config.toml
n_kv_head = 3
d_mlp = 512
activation = "tanh_gelu"
norm = "layernorm"
norm_place = "pre"
parallel_block = false
seq_len = 512
dataset = "wikipedia_en"
Each number is 128 + 24 x the weight over its row's rms, rounded and kept within 0 to 255. Layers, rows and columns count from 0. Numbers have three digits each. The size before them is the row's rms in percent of the matrix's.

# layer 19 attention query, 192x128, rms 0.291, rows 97-122, columns 0-127
103:184133145119130119130133120094113121178091143129127165126104122129093162142131138101129114133101101124141068132077144141153104132136131160115184130132114116093101121069120102135127097132127136127139127120086137129111124099129107127107191118119161171147118130120144093105124139141124096131173135109141121100115163159164149138132130107106091095100163082093126135136161155074135148132102
095:118121153111106126126140119115142161130161095157135134118132153154129103116115134122113121112110114127087146116127147111108129136123135074115130157113140116141131123099108098132114117131083116118123123092143066120134083099090125130145109092130122134168169131152213178128119112142123165126116092147083092131114149121095091163130135134104133104163110134156093192137130113131104108158185
107:170141109166143127145150089117183102130141165131113141093133172143165086109140110148074108127099122145119093123108139087130171112138113156100171122114084105115132115107110143105073110100129155118137131167144207158110095119101106124123096108134133141106142126116134137122105151088112078117108109108162133110102141160131120118119109135129151132139112139162136094138138110095134120122135
100:122138146138144157140144150145163111119085132097099136159115133170136085100117130119176108098125132075161123128147122133139141096150156129118133126097150138098094124134048094116108145125162088133132121108116121094127148095164094104105152151135111097164111118157120153105134104128139118128133168143099157163132119167131130098118142135139152139146124110151115108128090137095085149062158
084:096132138092147132102105160144078125127141147146148115112124108129125121136125127140132147142161086150154113133162112217127113167113142132115134112106143143143099154099118187110132139136077111062116159136135145132143157184114158131137161114109155126152118124143136127097128122147111159079166125134113162128120096114144100119157139134162146134122127141088093141121195098143127123132127
111:149117093159098191105135132086119142134108131127151108106155139145127141103100168108157134135129156110137100115133127132117195168150065086106137115125144109144174147144157134110135161103133128169143141082127146120129116125141109123111103126142081115120099120125130140123146093071116127143123127104138122138098187122132144172150165146179137162163118146119103112106130144102115127096116
107:133129080133162133124148125126108138154134146154156165143156146164105122130113179158104160134143120146115146123151130153177128125162133140107167086172123109159139122154140123119096126160161124115113142104142153105079139099086183126117109154127146137159159157082106096119142115087132129129105155093119145096133155154117148074101144141159143110096096129141128137115088075113122133130136
102:182095103131146145097162124123144108164140142095104143101104131108115121114118130130180113138103088129115097155170115119102127106124117131146132096140132097106097162096115143108134117089116162121127161117152150119118175141135128136148099149137159145113140171105084123184146113171093133090120134149154127082107133162157163156150128118159104142122112133118105125136130146149197139155093
090:171145121113124102124125098080133125100146131146121129146073127140104131134151161123128169159116084136173135120079154126089105104124128156167141131142147159139082092133163136132150071083115107126113114109151111123102164147105155161157141127109071177118094185120134120125135144151113136132139108157131114132137124172122107125089122122075109125138136116107124117125122169142148117106107
090:121085155090149127119122130191069145131148125122146142108120119144117125119095099134137126160138133120106157127149106120125080164089098102118103173127157150127125162144126154134126140122152150149115116085175109081090089107176105124151123112093108153144138143118115121097105086161142170125137103120092102108115150140139123141115168129130081121119162164114112176118132135131140163147106
128:138159178133102096127141133104181084139134166080095111083121128115156103133134119119132138129104114129120106115143107144165143125127102164131068148086161099105132147137086137076116117139108111080126153153111127169152101108091122146089132152097104173132128148111141131103113116124120085124140128157152144122164122146115166132121103108122125156142099167136130112176116160114126116114097
110:140101141104109179087117101155139125112067127113161184144084111152139147133160114117101123125136163123084103113113144104165115104131141147093143112157133105126093124174159138120158152097160154143126090118148152107090146136176127133139145115121120130087125122096152134133126095106126124145142124142080172106124102097098126146149132098169117139160132112104106126134080142161125094149120
100:141144130158169118124165140126096123132093113157139154108125150106106122147156136115160117109101156101123122116117097091175165086139159151179144154125120189101099125114085115145145097133144133128115140154099153138088150134119140168089135165057140120149094122128118128185117131084106126151136179156123155147112133135115137131124106121135109134161100168128148123149111127142099150141142
118:124094163121121129130120109090123120123182088094123130179101085112144146101163126127126133070111136108125120088111129136124124144125203094171142130141134123112109103098058100128110086128134134139100103128136126086126129119163133127138129132084126126143135149162128119123106108116134096138149077164089101126114121120149177157112130185110132123117150114104114113144097134159124112108138
100:127130157107141165119131120108093072097151118154147069148101141139094120112154127167106137123184160133125129103179131088154173158147105133117152150078103113162134128136144145107137160161114154130118096099122114148123153131066092115166144105185080138130127123109090106091127142121193115105124145125112109129133129132135112142140107101155138135128128147138145112121122148116136135133114
096:132119122111110134128125139137110115138111096087140197128161128169122118108195126103126167132155164086114092144089151120133108144106156102100157109134160150140135112135109139109141123136103158149069113133094146107146163117132137095120175105135172153099111112113125116138114141128158160121145111145125082127127153133113133128123101111083103110115128086056139129145113102116120082129140
102:146141118160139122119090105132128112072116134136106095136138138148155128102150107116145078088127150124094145115133113099173128118147140156126162096126124127115098143123078115133104100149144155126139128136150140142145106116164100105125101089118118158099186125100118171161116121139114113130158131144127142167118151098157141133165145134122127163234120159132138117113121132134114094081134
095:134151149159125132119153133116100142144123128183119134141123130113112129137096180142148133139128131114079108109151128181132124121161112086129075124114152138119132130128154158104123128103065100129124122136129083130128136149134132140103109093158086156170126128102120114145106120139085154110139109154115137095145178187109172139150115143132141138122133147161207115114116136112166167097131
098:064113141060119128161136099125113132159117114157131125142127095125100130131128111102140129135114166149138168085111090118095130071106133166152111145175120101093111155124132164164150095122137113147127140119118149114122131117074124130147121125103140110111126129150150084083150107126118164104129106102127108111089080133128113127109147132156088128092131092095100109117096135108154166154125
093:136143102159138141126155146097114152128081121140117160124102138168139114156120150128133099154093051139176102152137134126129125127112115157163158122144144081139159084117115170138155124123103120140135149109129124102152122132136166134098152160130137088092158156147099113161085132124099121168171145149113130114095123157124144123133141148142104125167121093125129192111129181158142133129122
094:143146142111130132159162137134110122095177181164125079147112121156143102147106178178162083161121117141141144139183133123131128113162130148102138111110139117114106161136141129155121119141116175102131127122117116132140126131164122143111145167141140124107135081109131118087148126077157130150126150117146108141139113132216138114138142082146090104109152132172131149131143115124114161147107
114:115125135110132139179111136123146142167056134140125155135141108166134163109144160125136144124124159101142126100118153152131113140150135140135096135143154146117128114139098107180144074159168116130147123189143146106138133103128134204125129117101121120109150107111108131121120198183094128118105092130112095154117090148099075130116116151129117130141147109119121135125159129170134124114146
104:174145132114092170116136146059137119102146140177141144153156160118121112175096117125120142112127149107132150142110120110101177100118127144146117159091118123152125140151103134122162131094135119096137153121102112131162110146157089112166195113143107155140186112123147135151083120134158075150133124132141147141186120122147138146125140126151086147156133122118129132138092161139099123135115
103:167119130116105099124099076117102156125121169123104170146180123171128138085127130106146158142132112156170117140075130150099112124114083141118156185148113132133147119138125139136109146150128106145146141074154128081111086134092154151159127111107101110131107141149166137135126119135138156110138108130113092138097127151120137167145128120171120121115106079169103138101143127135128177154106
094:158146144175119104134110150087157118135144129120142153153132141122105124113173142139102146120088104139134092111114139113159165096113121119117123111115150124126133139158112173111136094130118126100141166092129136157157136135099155132128127126159127114084131171144064120129094106135134088196133118082154176102179108134132134128121093110121105148153081127143136131189142152150144126129095
103:168084145111135149152101173118126142120069161113106181115105160121136120091116099162125126125125163134085132146128093171146108120151119118101093108131167118124193121122123175131092143090151136135129161128123141172126119175148158138126119095144124194114123135109113128104105146133136143123141115137175144147141139150158158113126081168135142150138096133116133131095137155123141147125141
# layer 19 attention key, 192x128, rms 0.289, rows 97-121, columns 0-127
100:162131143147120116144144131164135148164103140121126183127067106143143145136148089111109115142091128117153086108121146109157115137129091127138145125139104086099160150085131115117134123132135125169104102123103137131114124137114108082122167163115112134109088135142147083140127124174103103132180176156084101128135084132129155144141120103139072138139169132096095154155143131143127170122117
094:107130088140139113119122127090148154129182085149117120098120133156115089141113106135109136142132103109051117139119116157110142142120087108136144152142121118149123116095114075120113130113112108105110127176156061133096130128121106122114099121151112097135180156143129142120178138124082134140160084145150089123135111121132112128114100121141144115168100136122113185157147118118094098092128
091:145137126186157092167156118132154136106094136138125107171140145134134077097134162092111142149126133145128100119097129150111153111146115160149150134082122130140135081140112169114103133134087135127129109137163127134123124133154125142100060103125140146086123134132131111090154140088143132130106116085145119189108119144125155129076147127139157129126091101146155154128146114115120097157068
087:136104124109134141123132106106101150154115142154148156150143159120141111130111107100128137143129122117116114195100160122171135134134135132137138131153149135090131052155052114142139146134127149152129112122106148151089144148134117162106096115121099124146081134129095143107156141114140142168161145109153164160129122159165121139104087129110096152139108132133183135154140098070141152090128
086:146155140129153125092144120163124110173112128177113134107118122124105097141121128105112116168120156152107126123110151137095148145137149124116113143123143101111097102126167162100104118119133079107108125143107161118129166149148144120129126077094129132146085160145140134127177145222168084127140133112137146113156126159143144137172157152100157122089158123131123109141116103106102153108167
105:102099091152109137099134107132148127131141137136127101122149139142056139116114160135152140108150151127097136089089121140089162098131098126169123125130091127108149123179163157151120122124163140163128186116135151106094073134114122139131103125192102088113120158123136123144138112139095162138103096123129138123074145138099126160129101169102140137139106134115129111135112141147144151076109
095:101156145080128160147074120136149137128084104145117150132122110170135115112115106159126147174139121141124140121120143113203102085115140139117134092124132157119118159157110148164099135155115117128093151106149132076138061112102142113129120126111134106104106129099148080182148119151117108138094116092091140124157150116134132096122151138148134145105111144139148106101094085139139166129123
102:146139128138110123108127136094123108130128141134117131139103134128123122142124120146141085139151095168133111097137076107161174124156132075133134111104092126129114147099096120080117140159113129113104120130179114075130135169096144136122137117128144142121090139158132174132102097110151093122172103168190160102141130141140089146161133084146134107125144127138158129122152179107111114189128
089:147124098137146104148183128115134145157093142140110137155127083105097102078123129145149151107113125108148086157121185146097099150161114124120102147155099157135129128079120144128176103108113133139139135079118110143118167137132134134185099124116125140127135152105155118151137121092086127131139090127139078117125131133087117096152161145122090122147129104151125082178096167136133122140136
090:159098156130123150145143140172098105132142130110130151123143138132104118119140092139148138122149126153134067131183120159100156147130138104175127138126144172160136161159162126120179137120132162131130128148153090084148143165131126140161112129131153096167128140139152137104101152145131160155124094133132092128156149182114138136065157148132135131138138131138177141158142143115181171150111
108:121170110117131115167154142147142133136116121137135150142162137115109117137153128091149138134088104125101081143082107128134109126140112138123086117116143127125105111174093101080133092147141116136139140157171129143082117122164165194115115127151111120155126101098139115097146132147151078160127117152119118107147121190136157115123084111172113113137066127134126141151120156133150101127081
093:093146127141122143120119126162151110146070145122113144113110156181131125096142131105086122156140131112137126128105138122137118150112138175090143177156135131152115131144196135124211128165123169174148100128147138137098131123091122142147155111140108119128141093122159119110096134097122115098142163138138134132161130113098135176132167090132092146119117142136118078115106116169124127112103
092:108141075117156129114129103150130135125093067125160145138120132128098160090099176125155125120095144120117112116129120120125163098133138155097155127154111140146107109126091130143117119127171112128120140112105137149127159153130130156109134090091112122129115101168153085163145170109103105122130176156158132118110113122113119154116121130106071133159129183145128129087148129127117177072077
101:132120130142102125114137117139099110154126095109150129131136064115150120130152120131176133115093176114152099168101128129121131129147179115114122154164135109123106104149129127144098112135113149121113140123113125090187170107124083151149149145085061143147134124133111108117109129123164096159138106124141078174127189127142160172127147150138145105127148112117125111152103144179111098132117
109:174181149074102136131130182104110094153131106110124118097086110092130151116100133115115160138133085128158103145173139106100088125140126163137143120064145135131156132107153142132144161123105138127148121139128107107130161104123109112123124142129111105104156140102094127111137112149160111084088108124113104127138112128124108134171134104133164126133111125101160135095115130109208119170127
087:115164151089088133110128137151152095117109116111150161093100167105148092121143131112111113096137180129112112123120135136141106157173151136113081130130143149117120143182123144113130118158142132156077119134101148071128155094161136131136148117159139120110107089127127129138117143170154140106156123188143119141113097156122131124118108117072123126118152121107084114144098120102097147191141
092:161141108133161154113133069111116130088131150155120158168141111134150126087125175135090116103113155166138116113130139134118109130160119140108134101126118143134128114114103062120125142118132144124145129131139126121128096132100092122108053157155120114131154155170131093134154135109137130127157140095149124138072190166139133169131123123132110118129082122103100149147118148122135073136180
107:104135096149143149145120134123126158150149182172165099155119166119121085145077150106178173127168136130061107116164118140152163111114106105146104110117136178112114111128119119131115097092099161117136071181161098137093131126129173130118132117168113122145165150127127162169120122142118146122151131126113127126118112152144104157111110125114127132141099111126113131128137105093142155143114
090:120120147127161140122167113170132192143092101151147127123152128147160140116152122143102145132079137127159108090152097127139180153129147141153083104153133129125146191137158134172147099138150111126128111126085134136089112113093105118153109124131096160109132139156163144119119141095065135142066146154130147107125107112139114142128129156125124151136149084090134121120116179137118112133130
087:166135076136155117120133132128156125127121137173126155138102104143134097091096127136169121174091069158147087107094154164152142115099133113095156091167142106113113127124088117151137119170122112177100115114147091110125148144083151123155117148133105113108143162125112145115096129132129150101142104145119114109112078163073125110151132142128106130126141131116089142160147149126139171127106
098:110129151135132101096147138114174120129146150160104161110157091119152113125080105108151073146126076116171180137150163128083173146136119122120130107139127135143138138104123112137106171137137158139166167137108087109117132151074126149121149154142119111113138067129146124139128160149130166099141155130106128127086081105152138146139101107094130132129147109111136184112111106118137145128129
103:104117114147096104136156116123122127159110155171122118146163128142093139070136146106147129103121175144068100091130121095114175107093119148129126094108139165136128097141087107136120134147150108127111115139137129141096129139128198154140110161085119126104120097139141118146095165126131120114138135126114090155105067147116143113132085139109131121079120125129073113097161149121113111110103
080:161151122132112133118127150110094153158125112126129151133176126128111118128141140112067134065149111146135103131101122152124098123127149049135111129127153130148186098092149145132146100114168108110136122075118087152144130139171139143149170130130122151168103126126164129129129087133146103105150136157131125114165101128183114130146130103138109142125088132098131123097156103127156082149125
101:108146126140102113114144125158098158138105163112140134153144124138175155112121139150136116151114130107102131097099144115129140118133137129131135177121109114121123211099174159155194151175162114119168131153166101113087101134116136099123118110151111123139124155149157146171147123112130166123115107108199103135123112154113157129153122128149103148115121159114108130115177104143146154111148
093:141185122175123132124165146101155153132188131123148113110143135168122100110127145106126119130135115126141091081140121135141109157113096128122098089130126111101140165131112144129153124138148130098127193181140138130131124111127159118122153141142139132128113117189077151132158075135119117106149139095147141091176102095119112088144096089144116124170112144161099138155152136127109112108109